Part of a small language model's weights: learned residual scales.
Each number is 128 + 32 x the weight over its row's rms, rounded and kept within 0 to 255. Layers, rows and columns count from 0. Numbers have three digits each. The size before them is the row's rms in percent of the matrix's.

# up: layer 2 MLP up, 768x192, rms 0.301, rows 451-486, columns 0-191
# down: layer 2 MLP down (transposed), 768x192, rms 0.148, rows 451-486, columns 0-191
up451 103:092119162133078150101178123151072110121134179142173130173172178159129141111110135124154089132135140159086142105126136110039141195156109150093160162130132102137138111115141134161154181105129132085150137078144137101151097144092108160118114193119082143118109136138182132105104127110108159106138210034106100091131108142072146148152119128160131064218127150137146123198139155088142091132133158106100158129180187111137121117131171099114105124157143122077163099201064143163125120102128191103114176099087170219135150149098107170126139136098111163125097120143169125166148133114163135049
down451 104:143122123075152033115167140140131070112092132116111115134136130112122140120104116167147162129088149168167118149113103143121103147150108128116101115101176133100138096141101097168153138164110115101105107137070108159171136143130106135126182120174111097068073131109197217139142094163157079088087137100136116144099069169109111166169167171152162150185123146175119127110110138116133183118143167120121151121114101156155080077151121132185005138082182127113126097171146123047168162141117076158111121065138113143147191115141090122148109156161123150135117132063080142127122075120138199102
up452 098:129133127150109133091205155175106151138148090108101102182118144184155115167130225067105139123132157162059171165159118117095118132113107029139143156115096108118107061156171133127097110121158176114130135110103157122095110143129172063060163111113135167117110106151151142171109130131125128108197121169167074163098143125169155133106108152154156095166131121188182085093176087151118160147082172121121106123075109121080164107148145087121161142126144129064164103195103103082177178089152160090122136139158116086102110138097126147140094108138123149102160087211123157136103131126158097136
down452 097:124094192141121124126161132125178120057134073148107137107149122126076091180183162083164086110167096148184098206152111129108139122141183123085113170092143101141208133181128087127130081159097104124119156149124210159136168155125109133053139173109115161136109109146101137118140140139171141114135144156114099132127133097096093132133136136123107146104098024172119099126131116167152105163136100109139185122127076115079095178105090113125087131129106095185082071122148121159161133167132112020118168166120127086167138178107137132103123165125172131140075185147106108164110159130147146172
up453 086:094110191087144152047136122105136133122125144197079150061089103104152127110117134097155161079103173138097092091133172083163147164096180155106114062127139117130158102131137068140123085106121111111155108137071103111108114110178109135156119071093081095108169112123048178116167144135161123142134086147159180120121135136115147155141138099109141134155114125068101149153117074082155155164174090125174141133086157093116065136062172100093150122177123101151121077082095141168102121090129142196110125153133156145131162169117102157087175142075174140163051152093134156099119147119155155067
down453 101:111106140137139123094099135107117147093087109140079210122161157184149112112105125220086123114114114158178121082125116160062090142150080113153135159119038093148119136092137174123109131108089070094141170130132145147192166207068138155128098169118167206136154113092150145166101094140111116151152168117120139087132126120072122091082163149098123111187128124145124139127093164113137174135143094163138137171101119094128146141176128109114098108118167111227119133126092149071101143098178085097151108119095089165128125101159107086110160093142100103191185119103150086124114139122149095201
up454 095:156144123152057099134106143117175096095147169175202074183138085104084176144157161120076133167076145132125197085138141151141119112131129082076123111078144188138118153143125146093107084156112119127116071125141086124114120043121143169135123156119069097070088164069135120119102120099124144120148107078139121108143119112138152128087131139135165065128145192129105123148174123147118132172154125151111146107112097115200132119091112112194205113180126149122115093113099122099123146134139100122122095198082102156120171118152114163136100077138081105086084190159172123122099048197148132114
down454 087:159073162172130107104151111152160138168132111086177188094123114174157142115144234144119092093131127133137165138112144077142131120176043129149135175088103079160131108156087096138136131160155108076131168173142139160117132148100086140165122087136172130136120088151125115121099165083116144125187115095147126111086177186128094119117096157113132131167141129134154158124090137064176101152083089133125061125132124161182137119151178121073063155130119092134165126199187090153082092112073129182145143136156119094202152121155114150110141117129202073116152161092085125149144075158108145152
up455 093:091132126124133199091099146099192146171119110179124130136152174127152171132137144129091124145135169148121148122104137107169118154036138134106123147107142077155116097118131150138121127124084096142184162134098156101108133104137097111116118164079083134128141136091129103123164139114203118121153096099141204144088152129095130089116095066175154100112138150148066118114149132143155112136096126125106108202175100087150163119140169121107115145136127129141091165109138122061117112186173111091092116117130174111111123110105110190135122138177214184071079134114172039076069154080203209116
down455 096:161120112160101173115178127142124179139134125057060120112111160106117116157160115136133134129195122070142124110098134154158134168147095083126138118092112138111154129163031130117130143119174155116108135038172080154112133131142087103148111105146077077142097138104079101155092165191121034141143145116117173129134147140134160118116177161130128159110167184112081087121193132152125192114180108101113118108134160113117087179113083131163114128099105138188077154133141155100094094145124111147071106127165044143113115104161082103124135088082100133142098201150169182132175127127173166104
up456 107:163147116167097155079153144142167180099129144119104089129119128156068098164117172148150114138123127147161149111101155093138083157125111156083154103149068132126081131125098153174134067133110136104142098140100139132191090128107139130076105104144106146148121122166085116139019144140120088103182037098092148112125069133095115160072109133113146091128133134157157175113153133088135150067055191117084153119083088100117128171110129118128138117126151147151165132184175087167123153154095104155069128120178074149116138147088154116155088067147137104166124140019112129095096123116200090136
down456 105:136063137119140146180172152131144124109092090138129142103168104155108031120139154137144142128108134183150094162142162159146146196119123158158138079152101165168180056140103081164201101153103095181127134140144076128112103155143129156110143181124146137155071111134156151170163090155118119109116174159146112143130154129151061204104154110128107135097129123122138106107140192125134164113089150097127190147108080104095185110133071173150137180124079125085176184090139143204092098151159121141118131083146071150138114109128105149108173092057120168083174142133100120180079164143132112145
up457 089:153114143110172133132110107149107149075144097073162159139077064110111158087168165115185099139149108166125134092125062156163161137033094158136144187091082171146147134143118140125149130121123087107086134134110091142089154117085105086108128142107164125144076169145107054168150047112158123138114083138159117095119123123159053093131130159091113194153065140139073157065133176131112124087124177076148156135130103154150108061126145081166114172108135133184152160088053138121153118107154093100133108174147171146125105119124132095186123078109146163187122160117106132132154101099099121168
down457 088:125132115123083153138145117130136102157105166157142130169179145088145149078135090062131105114160192117137175113127161086108163132140168106125106097124150129112108098103058105077196144164152177149117094096155183108148117105088181206123092105144169109115203118130129127138149175125084092117095147086140159094075082118084190138126183118119119122124133063099105094097130119183169115143123101135188118106130131180091121167168112162117164109152122113128121158156092179078125120142159106185102147099082143190115127139187112100147160178044093161156113198109138073128115112150113168078
up458 085:193130097145126133075118169085191167118113130061114058162159097114109094158108118039178159170108144153151124131176118120128201153150134116127147136125098145133131108144160134146169091081120135106111159136139092099136118138159151142147153099154116095115145147164138092134104140135108165152126174137057109149138127175101066031098104135129148128142165148176120172167098081130196123117110120093141136159126126131147147208140189086133140207135088115129078147115077183113110096120139126185151126114160119163134110143141165132145114180145171101082140190170153135105114105136203213142
down458 095:115135150117143127124194130074113121134073101087084107089112137104180144170140158089125135081074150146105116131106099185156129077156068170065080096167137156155086064103158075128123117092092154046152084109128156111112139157108111163167153144109125117107111129151083103101100148125089129142099170192111115121112113071101216113162153080110148084143127093115111097146107133110123127106103121108131107136103126149155127096126157114180157092104120079044104094092045144120182159161099125166136162104129057114182193100136097107145126143146162133089072159074140165187136110142117108123
up459 090:083105127138099133094197153147165138119149113169115130122087182138110149119138099160167079019132145129152170170124222121150116157146161095158067094106117130104070106084153122041126163172097101169173136075148092123104192124142143162144149165133108141100131129142102101164152094179114139127096114137143089156107165145079136141127029149155106112079126118122124089140094082134167116109153179143141145180073143147145078154116155128097139088131122136083150119146198123141158123147153142123129185134100132166142134138106117139119123112154116199171112114084142130126052176190180155140
down459 083:109121078123092177080111107118146131098154162115068141119173113110140086102157129088144120083099135086134100038082162147117155115119137103128107136093077086124136124132073119193139224169117143086121142128120158137143149103099135209117121137188093049162132169129118234064134129108149109112153121154144152097105127156049132094147131120127118129138128129097115151061112117084137094157160107159126090138124127108084141116117167062111055084150135086144150127091100151094122094110120110112152077108135083172144115139119131127176126151056154134174076151183093124107162120064146137128
up460 105:153094117157161126143086093119109157141073132111255130089085082097093065121190184136148100151159133142119135133119134119141092088139167152161114124143102185138132120099145148124121201148121126083121092141169123121090099131081195154102196111124112093126086149150167119129073173154122112056157169121150148126115176136166121142070161153111147141122149139096115105156130123132106069091131113125107122121144160138117080107087148109077176131145142127097095201163083121111083063128140098103181155175152126137065069125101133198101134150115131107213125086168130139113103129109148135103
down460 107:181116062122153167121111140107191124097172172116097116136099175193120112106203096138151091130162094153125133132099138147180133154132195175113140073100155102125109109109127163126168067103135134111110162076093108190132085133139104132105153124106092129168091123133128126184123119127094120117116149161109108129138093193172088130098129162111169136109147125135145134118143110061140088099130084163126209128075119103167125096063108127115130134192134105151218135168056098095142108121123124110157079138158089187140117143070134099029138087130091183137092169069116149125105159124131121094
up461 083:184103130136132104133123150159150107143112167149153096121078157087153158162117099159134209054125130164149114167147092111113108143083077107092148168145112139085068136171142112159115134139110131099108118119146125075130143127140138118145014191164113127104138087138096143115098091146132109117097129117175135103064096085160082106185137106108187172111168070089119150045112153183125107142156140146167054120114087149149062114127178116150121183132122179084165101144134163159067090139129138105150085143171103150101136137109129125101134123178102111119107095189117187113129169152186096087
down461 092:151113116106146078148120176111170071085107136127085110166138155091092172168189095092100094136105187128136130122122120113086146128169115145168114153106183144110082147101171099108173089202138126182103127146175101139096122164125132080126077131139138145154122136094144085093144136078120179080115133076161126163148069113090138075107083155073121083153112102063119122154130130077161180090117091111125152108116130140126137119086086166023175132097146110103130171128158117147090162048108122147078157137119144093098087138083133092138127126160106102107090136119168150155018168130123131134
up462 105:113133094122141155138116159175118086132109121150157150144139168102126173144136145153143120122117191166114091136156137165173103208139150158149020089118153106137134123123099145112085149155143144147216208119100138094064169124142103152155076183140150089120154137131107141158132190115120069093131121090126156166073100122098147098139153188142124081119175190094127116098116187133135129137171103109095167153164101147087108153121151109110140149106104099000138150099161129137099146153161138159130129135142166141153114134100115104135101190155188140133100089192158119123092118082156130135
down462 105:134143060126124163156133124174135123134113172131127082159140089095186129111131099118128089196090189070142156084105108211139117181166100100131048067112123123107111140095079092121221175142064138101167147151138082167139093118118042098189141146168198121151144135119065194146131132127167117180160085140128115139086155122134141118087068086186123106181107126073128118094106159125161100120138108139131121164124157107128112140136111099137110125117072134111137116122158159102106087178173138139121096137134102109131102134198110105185146108148119106129090142154142168095176138116170151152
up463 097:145077116127133112065105138149174081041182151142118161170143074163127129131094114105114102139159167139094132069148119117183117103131107170178131181134154097147090142123101115082105175155170110175213131115128098162143163107106160089168156076137163147122134140152138129156136064152110136120115229142114119084157116121120102159132132120149128127129145147108080115160107146172125137087161072134076127081086177177190145136133103082159136099112096089098126112112143102136101145158132183171116093128099130140131124127066163141100123093105179088141139170167114023157071101160065143107
down463 091:119103132176150123149112088174128146165185095141087173113134195118195169173098100151135130143147151139099119136094103131147171104148172092100163123130148108099174143105124132095047112148161117139109113067084111202109108134109158116125126119128129123090135093126087077127158120139131126118076169105095115169078115193197146114140096123149131058140180139158140138143135168114100102177118130146158101106105118103085073122180154130115148180173094205145121016147118123120101165170109127077161180165100174094090105103127068087150126163161093118151110114092138164117147181159095175105
up464 113:097124120157205132136119228162143177120161109141110156122099115093106082132124104151113181092212125123056102171100123100158098157091111147105149112105121131115076123124124129118153102087122129147112128105116116027148138135104124189132085126144116104086149107136110134198102112170124150112098097138147140054114125124130137103112099124153068097058117132112196203105090119137155113112074089139144113119144193130102138110198153148144136130179109128111154149255110163117127074119127118145096136159110077151105116180151105185136170163140103066113109123151119117142154163119103144127
down464 106:141148088136187146142123130114094132162137147158134107129154067110112186148105159101133142140036166117134090111102125162115096156153111095110105132096135134110136142131153150115119083104114129114135169161116164071173135205129059112182115081096077108165188164149085127136136076223133182151169126124130139136074070138122122113091098195113129150134150070142118102129116131193147130101143156096103149124132110078090127182131124042179146111103117184187182150116091128133150182055107210122130144144135091086128064149086096101099156116113142136119144145114135146114089127168126117083
up465 091:192124145165172110161086134119163086164094186192153126083111149134106131156176073111161150132142084127116104095069088134142140133115107159147054136147089128076102161199158097126182103094123098118143116102093115128152105153103124103116138110097142088179164145100121128150143162162154105114093116067117097184136075139189116106153111088133182059148216121137173162094148115094193143167152138071136159132131108137153150141170177102162131123106146124127128122119117102162128129156223103154150206148142120149110127105064178125122109109121160071212104131130107153113141132091105169133
down465 092:161140119108136138144096116069119078095117101094178171130103153154144126133075056092152158089132107087107099171117215127127172106071098116127113089122154120145125114090080164146117080185120118134147160104111049136114092127128134148114169145185150152136140145073184142124123107088116094143107124089142106179150121131144104120075150126127115131135180114163096163078157118119087177082081122125115133079078174232113169159078089147143119145137137136114146137154115123090090174150121156087129164111119096109127046114135121155215133169098095049117094085171136128087076103138155149150
up466 109:158119111140178199100142116100134166151171087140117154099120132064159105111119087135100107207113170169130159142104140128105100041151116120061095109122133123124103067147097121065101158152121111092187151119115132167153137119122085099124117129153115094135147150147165132154140137134099143134119127115163127103144152008132141089163164117172116121120204199095156118131096134135119078127104109110096156095161143104127148170075167139116111076137090115101096129132106223147121136121106121124153194182162135049114125067165101175140086075166074154130090111110142127100085135140168131083
down466 107:071095118125117054127110146101133115102125100171150158113180176111150143160196095140097129130127193144156173172133078138169118101095133105065164112161185192124126137123142092174102109090101134106189152112141101143158126101087068125103127184156182061068148106172126143128153105169147093161124116141160156091127132087149110155155149174156142073110128141136065171232170147110077127128115116187106095089171117131114098124163124146096119115117131144112088089128158115171126057160117129144086117140119157115122091064141085163123127112105144171151127110106076187151147085181134171118
up467 101:152142122089093096146115106138079118094109159155085146205121169105136100107118175133119127107088177162088114096036142091077132103143175083108140217118081134110159131135091133137124148113106131160142106123095069100152173134120156089119140099124128094058150088137033033144079116141102137154146179203145111121107103131150139163103140168119133142093138119187139101075145125145135165156139119158140153159094152110156134145187130132090135142123113087167120175093150105168105125144103187113138237151167096148116154111146120134112146115135193130143126176090108145119098164073124122075
down467 110:147150103020107190154134110159103093097151149055178066106127100089129070138155139136152131149093126054076162121196071155163117128104151134136121128176141120151144139109198160127082104064068107166105128092140142114130107129102149103126138126105175113114162114099149151141117116147130129106133146147190130139074164127070103153142100183100119116102116147089099156095100173106131105156094123125065161106089133163122134055159145097113146092125129184114119160123138154109151103143118084138142098122172079104155091138102093101146091017108114161145126139104126127137078214158103086112
up468 092:121045242169177127163220123163130128164148097140134146129157150104100090105138157141122113110139151129160152119132131200075143139164141143144127109114115110116056171090094129127136119094125139113071112110088138179097106107136127142104093122127093096134155168091152132137133130126141130091106111191059101094193189184119119133148138121130100179147138130088166169100091049145164072107066131095146144170147087174105141128118133125146124154122123200129106122103088153078134167088171131137082172170131121156120144104112104106128110104120192140148115186135159087155096121152060081089
down468 092:142082084152147172113163122098201091151156131128089158126160163104098120090165066086100150151140160160099077061155106193122158104114119156087097094141056104095151096089124116139178110155150081124094179084112116101166173088172134117133136102151139135173168176187157117184113099153113102148155137176153141071105113121116192119115132132144098143153156132165141197119146137091161208019114116164107148172163112135174128148109101098147114138132130156085129152136130116136089093157148161181137141181061102143078158076125133149109134083129119096145119107093112150129125157120130188093
up469 101:125125137138088158120138115137154153130114158165155149104096058098095102124176134142108099071090168164128147104069085094168092157128152125138174145128124197123082105142159127126125134123136148108079166145149179123106135173091195144099086156168181150175138146172025106146109082139119126177102100124110184154155079140062031123090080126160109115111149156141154114154161095176115111108132109147153143138141093122105147085067074138143142069065145123155070156166142116127093175115127080046136128152156077080154113127122142169139134172163101108134093118110111112131168138099154070116
down469 097:113111072123095114157091102081141137118170133143146110163162126100106094088107066146127131199157132135121101087091088172142171176137167110081101070133137191092148146152156146099169139091177143135159150125170199074146125117148176188113143092149160180124118103194185140078136150141117158117113105160082160160174162138148159116174092108135151084105103130102181130119155108122091148148131153118182086135147098084174077122062088124167108124099112150131136175162095106143091107160148217138143141143083186114131141118099144108091138213180131143118139139144170109116169161180113095085
up470 100:160181103113074178159184126120160115045072025093185122066119097127070166111105161150160096164149122123116121140174186115078109164167141191162142107136147155097183073158127102119178145150111142096131057173108128144118088059107192088147106129105134115145104107095083111154132175107104096109168142165116132127123119138098118098121165101130140137134143154158161170093142187081122105146103152103133080163139148121138131086138150139113080157142117170147097113178125148125147091129132137131123140065156159077119104133201095132130120147148087118146097093158171171119116144168132169049
down470 104:158175130116069128135106121018133103133148138152161147104128160115154165083167136109126089093081073132130121115160157116135047162149085106101157141078171168117092129146125079150074105120048146165129135148190173150124113064095132107155137133109089163107194145140130133140110152139129148113115130113094117131157081140157118198143131027140194113127081134103102150115136132139106141143085086123096125167116187193141123118092111096112074165119136122157081131075134111164161157103075133176136121099177143103141147149127129095102067184131105095109092094105178173178076150147129152124
up471 103:144072239161094124151194097083116157125112108086180137131098090079100098171146129164116120136143148163161162090116144093148170056139165159128094104121121107163136181152110085159176156109170087128077175145160140123182152079131163100137140129070142134119141092147117160161124187093160139135123117166165121183175089144101128198139148142127163104167145185164154104043133121133135130140167197111113097089135123146192135142164134129179126131075100157101074157131171139143114088202092139160143105129120126179111160091130156146099154176102096079106098121121126133164124139084142136123
down471 102:123071143103129115133126136136117075188127101141163119121146110128140117149142089186131101084068112088079153182128200139160066171171121180111095137121107049114162134121169104122181062175152108079048157164113108119109069106089128118125103174107112153187099091163186152149120118134094093086138147086163094172138089083066125125119151152158173132138079157153123133120112163168187087093126140100112173092095099138105097107136193167130155134096139144092134141170104117105179158175072172127128109109142128127149130116134114163128155143094094140129099132117172084169106064163184102111
up472 107:133161125138148166142099111080134193139121139166129184079146150110180129117099060053151098073073110095129125138081158111127106113141162115123148089121139137178158139106099134178063119137177076143116157146170129134184109180103142150139085153102135160091082146178122179140092140119130063135188148060168163136150130119128050140150125134129139188162169173113111154126161099168205158161147131184139154128139085180145133176147133147127121118134189084118171066168158127168096176063119124142129170135118113125120120165114142134094170155119198150152132131117064143115152104114156187131
down472 103:125102074189134112100077114131106115136138095124110152120165134148132133077076104073140090164093124066136154109116158136135116157152055097126075114092171177098126099172101118172100131162095157147109205118194097077218119123130151102129125116174130151115108116107153115174139087129108122123150102108117170162191158125097163160164170130148129180152122149124171116125132063172162161158126125117079129164174135154161068149161155142134062150102199153048166111141122164142116047102144153118161161124118144097095105174130126119139131058096161115161162120081179148118109151089092151153
up473 094:210186068147154118102128116136124079105072138149142168100143104105092166132116160120087120094114114179140176098019129147137086113153144123100151105174175066096141118145104115107141087115145126152153180072207152069109093138124094123105078147043156125155125110086156112094137139131124094087066147101106129147168160143126150192076119131077136083131176081090123133136110104040114106126153165136117175134137156099130174139160131087136101152147188089159105127199092165137144128098107193105130127131087141096077142133111145112120153134085128069128134130091117132137147159116127125090
down473 096:108082087142168140109140117149114159120094135119086120115203147118113125038165139157123131129099154125146106107121119121088093167087133162102125134129153138095117139109148161099181116104133114124178154125152104094134150124115137180170184024156139126117112167136158116137133113227103115176109106144060107089196108197091164128133112138081151135110071144172119162088124109094087144153089089133105111169125131124128125137068070075091149111146182135057109152041106156114071119140137087090075088119102037104117122108135105104125117090115111146156096175129150134130139176128147168091
up474 101:115113129147141134152100103170133139156086035099123133135083120172081158146090144119148150127116172127155074120167160124152157078140114134071162184103136123102069110175129106101106127135131150134097147109155111118162129112168113162137143124100182120142101168117173069108107099040122160136243104118159207125178133149133074096111135108111137123128146126155146129167120129114142081170140153149111139095090122127136123126173070201131073151123150130159118130137134125166139094112059112128157224127102078166140162027118105161122159079129132133110097084150089131150090061172124130128
down474 104:157080113135151152100126101188126072101107099134173104155081071116194140106097174144076116077121165099174116196180077113135135159112135127103140111093157078108098141103065165102121138133148121165110141139098140149096125160104129139153125160139151143173108127115131119160128171082096129153154095119153142169118115150127162185127067132095108105089152158163110135103135137053152128145052088122171178091109088076139166119091063144092103107159191117123051097126086113186145148161055142144141141094074089119137171096146139150070168113114120124089105085147166108184126121109164102194
up475 103:177095127113122155130145146154190147091143114142189142124150185116141100154131114066138100174137113120090193131154176150098139173142096121166045156127142097161134152131123125134132162164134103108104228156127117149157046155127165141107150083165067109119142060132146115137154077129112089146151133119156095100132097187189093160122105160159101112098126114145112075140124203080197156125156194125202140081142142130087077149076117116072100121176109155101168131123161149101095132108145148146106105102146136118211171136088179126147138117125115102175168140123069137114109135147140151153
down475 103:145102118104102087130144139175159167130125138166179180090160140153151119109138093167100111145121137134157187181130136167183099118108130073176103136127136135129178143142169133171143119155061103118097156121147109055146098178105141138100135154112129121157146139205143139182092085079115163120198162098186090085089061165148128093106124130126185106166139161127069073146182193102149109151135120145137146139121203106136169070166144083116101096112069149075100102122122098077140104108133121120122098123141160121159111120115078086201187117166180186103148074115149100140099130098138133141
up476 088:133111169091140113103130115135109092165035163127145127088114118117096141112148134165094142156123142068155144118076141084159113153086096149109149136161181115133121162118134110152093145133105167134130160175104146145131145100133129063147146157127141148159118153153148147099127137124124119151129084085137158123116199192118169101115056165125098164108114136085182097161132138133096142125058134139158125094132144174183056145174184158142154101121122098089187155140088163103121091170118111122082125118197168154104129129128119145149100147154177187154180139140176061000125054136156130137
down476 091:120159120101095067101138077077143078123156145072107102136103096116146142114110143133134058168141119138144137166110145109171160108210127121140139184000094143108176118177232083115103083195103138124120135140147163124179175149126121132154121133095159152158174106144132155155119124120160129089156072089132131146094147137119114072126181176140092087129111172183122133105107110139168127125157137137122076084140156166083217122157122111109102096167098133149162130151130121119162067125079156121115135097149186115092122113138116146139095137168150131103129108101148182106101137158126125136
up477 104:187129135112112138138157141142126145122143110148103106133157096133058103130051067149144131133135172200153143116166140156237130077114087133135126107131104116135116116095036070137092175157101124104122116115134101136145136101059173198110124109095100104126086140123135100102144122008120127071134103167102047147153127068141122130149128077107174117155174131134106120124122154166140136121116162143128167143125100107118092100098145112117157067111151116162078137120100081134162127175129098141117158153154103096099140070081159138149089064110141075157071163153158101167131146148073147128
down477 091:061155105181113136092134133017102167088132138159184139145114129106124145128067084155162139163098211145158109097113144175155075122123145155083075106140151099144144144126106126125096110139106069136128045172135120103114153130130149144151164148174089119152115184110126136090184152115129060130151170151189131135098102112150128050116060139093118138049114139114078113149137068116085143143174179120184145127106089135202125166099098084122158152121130095139123162131129147119157169082116114116107137117118161096167132162139204129176139156137094152106106117143104155117114164103121190135
up478 106:134143104175173134149126156161148141098162091128086099141161117136098072077147189144114122113148147133134064132190132085159102128102108162197143105144072091139116103073185158112159141081134172123095089080084071113135058159125137091132118115150156078104094153157108068070106163143124114128202099107109165112120062073122129113109140130164128091131124127131156180117109121115144151079140132115125077047154112102154116160103116133119102074186117138104102148163168185148131050094108094133214140129170134132122150149085146173142102135137061134141151138137122138153097114140089212149
down478 106:125090162116109138160129172107101146117132141146096160173124090086129076110181193129069149093070117160157096159107093154139144168094121125137147133106113119161086091110163146177154071180142132123158120177109201136151095131158158134155156076087093097087103123108130115092208159128138131128091102162069175144163062190094126129128148138111145157084176102155116193161146137092110176178118120096135120147157056148108138159113075160175112086092169158103148111144155159140147078141106157161126125081098144168080117119151103173105158120135073160072144132103066094130104128177130079185
up479 109:124089120142148119091142087119150100153171120081103154122139119152098132166110141122067115124108141131138115169177111110132151130083092167139171108129145137148116155125086109079145143136162157127104113146124129116129127057122105136111145097124169195086140067150058158155122139169160115136157082075099112113083192129174079117119099190140141052210118146144176195150178114173105132106156153005125134162072046107139124119104105128119134143172098115149149099159199118095155175119149139112132235092146128132126163144127155114044122113112081139143134135095122106113105114145115119109
down479 112:154125179128163153106148095128168168069173126121186160161144118120163096088148145130142106109087079159088104134176186159156093150080096122167092088071116147149160105164183141200103166122129089095135149130152148058175099229144121086128123156113079103180122095147087097155120099114150087119166097116071153124158173124109184114136112166082164103133104139176089086136148114089133118141137127117119154088166110115107136102099179107152088133118076156186140084138167132127114135076182149137101149121079095130127122188160128168114175116110111146115113047075128084134085126136131174165
up480 107:146108075063145144114164123203178124118087091075118104151123118119112115114124152141111166144140123101105106142062155085126150159056164170122045121118089107108114165104144125146175097119108161153157170127091092036065139101129141183117117156144183144110150106147085089161110075093149096179116099152156085066117059145119130187123188142110115155138191121127137152104135139094147094136159093093090132183156144184115142126149123164077153145146138079156161117137131111141143130144134119105093087161140050145113131149143120127066133136054147153198093117137140107114087125149131085070
down480 106:128136146087177146133111168154104154174080133117152087150146115092117109055112163177072109127081158123165084115129144175129189151140109118139111175133179124137134093083121041113106138128129159112151199152137117152119184130099156118158099077091195131172117007135110107162128084154205117122134135099134088090208124099120158142079083122159145189130124129104091104151160135065095099136091124088111128132128114119184199094140143077145153122145064058161144134143142136108161113159150110160116097106117105112117089125166102075142145157115119161135116139143136160159155093128154178124
up481 091:137181121122116153121136182129095052156109100051131140130107137071127085152098132159099120135156132146117151166045195151160086108165201150086161110195137066116137115131124092136124058142167111131149158107116136153117176165113079113175055136141145091146090125191153151151199098140075093171181117156144102101117116104108112076150131166111074101101150117102111142159115062145109104085140115107166116139103160184125093137180154115170133115102171089126135072151159101137067194149137122064050154133154148106121105110107119107121119138164148120142105115141129107171105100152087139132
down481 101:085131139153080141116192145098058105164129123132178143101102082113133099124128161129075143152187106153102130111142149094206112134139192099167127150127125151132104099126143051125162152118133099123115122052060121141165159122163161111219122148115152111159122091152130178165123103125169069140148086149111167180081144186197097136136196082124140101144100125153104096120103119163095134163056173178102105172102113126158107174128099136119148118115108171143091080102131119140121116093184143121123163141159083122114132178123141132071087112119155089151118158060086170156137125205143151111
up482 111:151001084139141145120145126109098053146219103127082120136115102184110174136043091140126154144128113124165194111111146073152153136096081191132095201135099108152135150106134128100122134123101170136114144115148146097070108106098118147134113113156109078154166101150139186162125155144138131015139094152145147138125156097140142156079118101111129102126137156142167130103186155103147113169137158054105054102146091142128113131121154093123104097130125094101185129144123125101102176125161139095129149115151146108103149118118130074218141116121158089123055126116147110154117107124176121132
down482 102:173137121131090138107115144038167083119119130057082179155143146144101151114106192053132126120106126111144156102090119151157094117130120155132122141142118165112061125050060171134127172149141079137126160150094142102143138077127154123134163079197101180168108111147132172105150106163098134124166168122175139130165099103152113173111083127202122119137046113098186099130190134123060127087147140140085152112104144174134202151118104132110074081132179134149127093130168132188144134106122125125156105151189117114150192172131105154110123121157090105109088153127085138124118118115057098151
up483 093:153168127160090156082086147144107129106109143187100046096105104122114111050119156107114103161137158119119126089106146193153108131151158171061169094162122137084078088090139167143108201156129135109173144131118187179103113111094108135136154136141162135118126143195066064130156149099132166071166086144149145141143121133114097183048106163086097200151152132109094069147171147105134104118129139118158137174133124144108117098135129144117074075120173136125093166157160093142094127098105125152119124102140091129156124146084145069113111117139051131114100149169211184089118069131154118144
down483 100:152148119120130061144182105111129173161115120091109126113108171081177100111095148166131132138172138172193127117055167100125141119096091135148126100115122135037141061154115174147152155143155104173149153127158112163079123143125123184171130124138120144125216152153116103104148125113110232112136056112141137136102135152119148095076154080136147108109143122165153134111149143174141138085137166068123117125191124098185132129105143094108155091152128145137173168183111087155124077097149160197159125204082160129084106073113131160074114119072107104157121103131141152114122105058106141082
up484 102:121118184098171134058077127145087143098134101140133173177090054059154152105134126117099165084157188152133097121126120114154156144173127126145165125154124135174153145144126061159160153099139090063059122170126114161129076092148216171127082125144116137135166107076125131129073118133123112155134073121159095118123132110066140183139188115108120114151096218131083185108108110153139123102093103098127106161134199164094121182141128159151114148150138109143116064139122127095161138140157130176103190092081157091148173117085112176130107130152126164125140144118147147183092154126164082087
down484 101:120141091173201123101120147123103106075098211132076160102138171179136171114116127115128132099094118133126089109134133119111083147063150143166163062126092088137162145096165145190146203111108146121096107136125182130189171090117087209122107138134132105102134126095152137111099146164176120094153126144136150154116125125100128098125128160168103143140146128097108097158138135101050137085152126124157132081155104125200067058140182113139116169162084138114102094159086117165088093130149196142112052166096145118152163139134151153127082113177120100143108076065196109109156145086107085128
up485 096:098111204139102117075147114180127101088109108043132135072131087086127126184155103143205199149107133091136131122100118081158191138057187137144134146149145141141129137131110096116126085126178156114124109104108076124150124093129169146116119126172121091121145089146148147118095184118092182104107186164191122138160173118098090107110131134108080153180170186116095174140157151142122114127099105157084146124092062158170199103075096131124166163137109144096141105130092112176113121161109146192165154169152146120148099138135094160131088042134106158157177148149153169139098101160108118097
down485 095:182137165152099127100117138168165108147107150104205117148120103120085115188118088138134160113109156160131150110094101113122094098105098200129091108147203120164161213133130091141143166111165147104171074171117152159119108109095126149094177058150148102165112076128107138137085089101089095165093188155138128145112193099134149155159143138123154156144102206079121125096145167105115185176120185157045098108131157146162115097107112155135123086167143139232144104108122155104131089179075142133143126101092111079105130112119076095172125140114115110101147160094133175165125149095157101119
up486 098:187142189083147174146109157121171110134143144131110110112089139116127111171137111151115113130112110195126102105138186106169113189139098122144130073137139083095169142194165103073127114038085137175121141175109084145152110109082240183126126120119073177153107114126137155128128148106126114037122192099132180166176170117120154149128166085166092145102149130168173133061100127154144076110174093131092132174165150174118137116163150114184135189171140099138077126189092123118160094105134154137111096114103103071158112142109139134116112115101152132096122114156092102107172142106132126148
down486 088:103116161159152125159153114151213133134155170097106082129081108119111150148226191180106186119134073141122148064175124151124168133128207074139111137106111167131123106103120135077153180132112124166154170144121166076161101122129133165208120111055147079131164172142119078105133136110090109123073173141133162094125136115173095130111160126170097063122161103155137153148151108195132118156112090170189113077130150143130106105139154130124173110077108126134105175136181153124120111147150059135114133148173132140177155099142103103132125147062122106125099176181172115177137154086101138110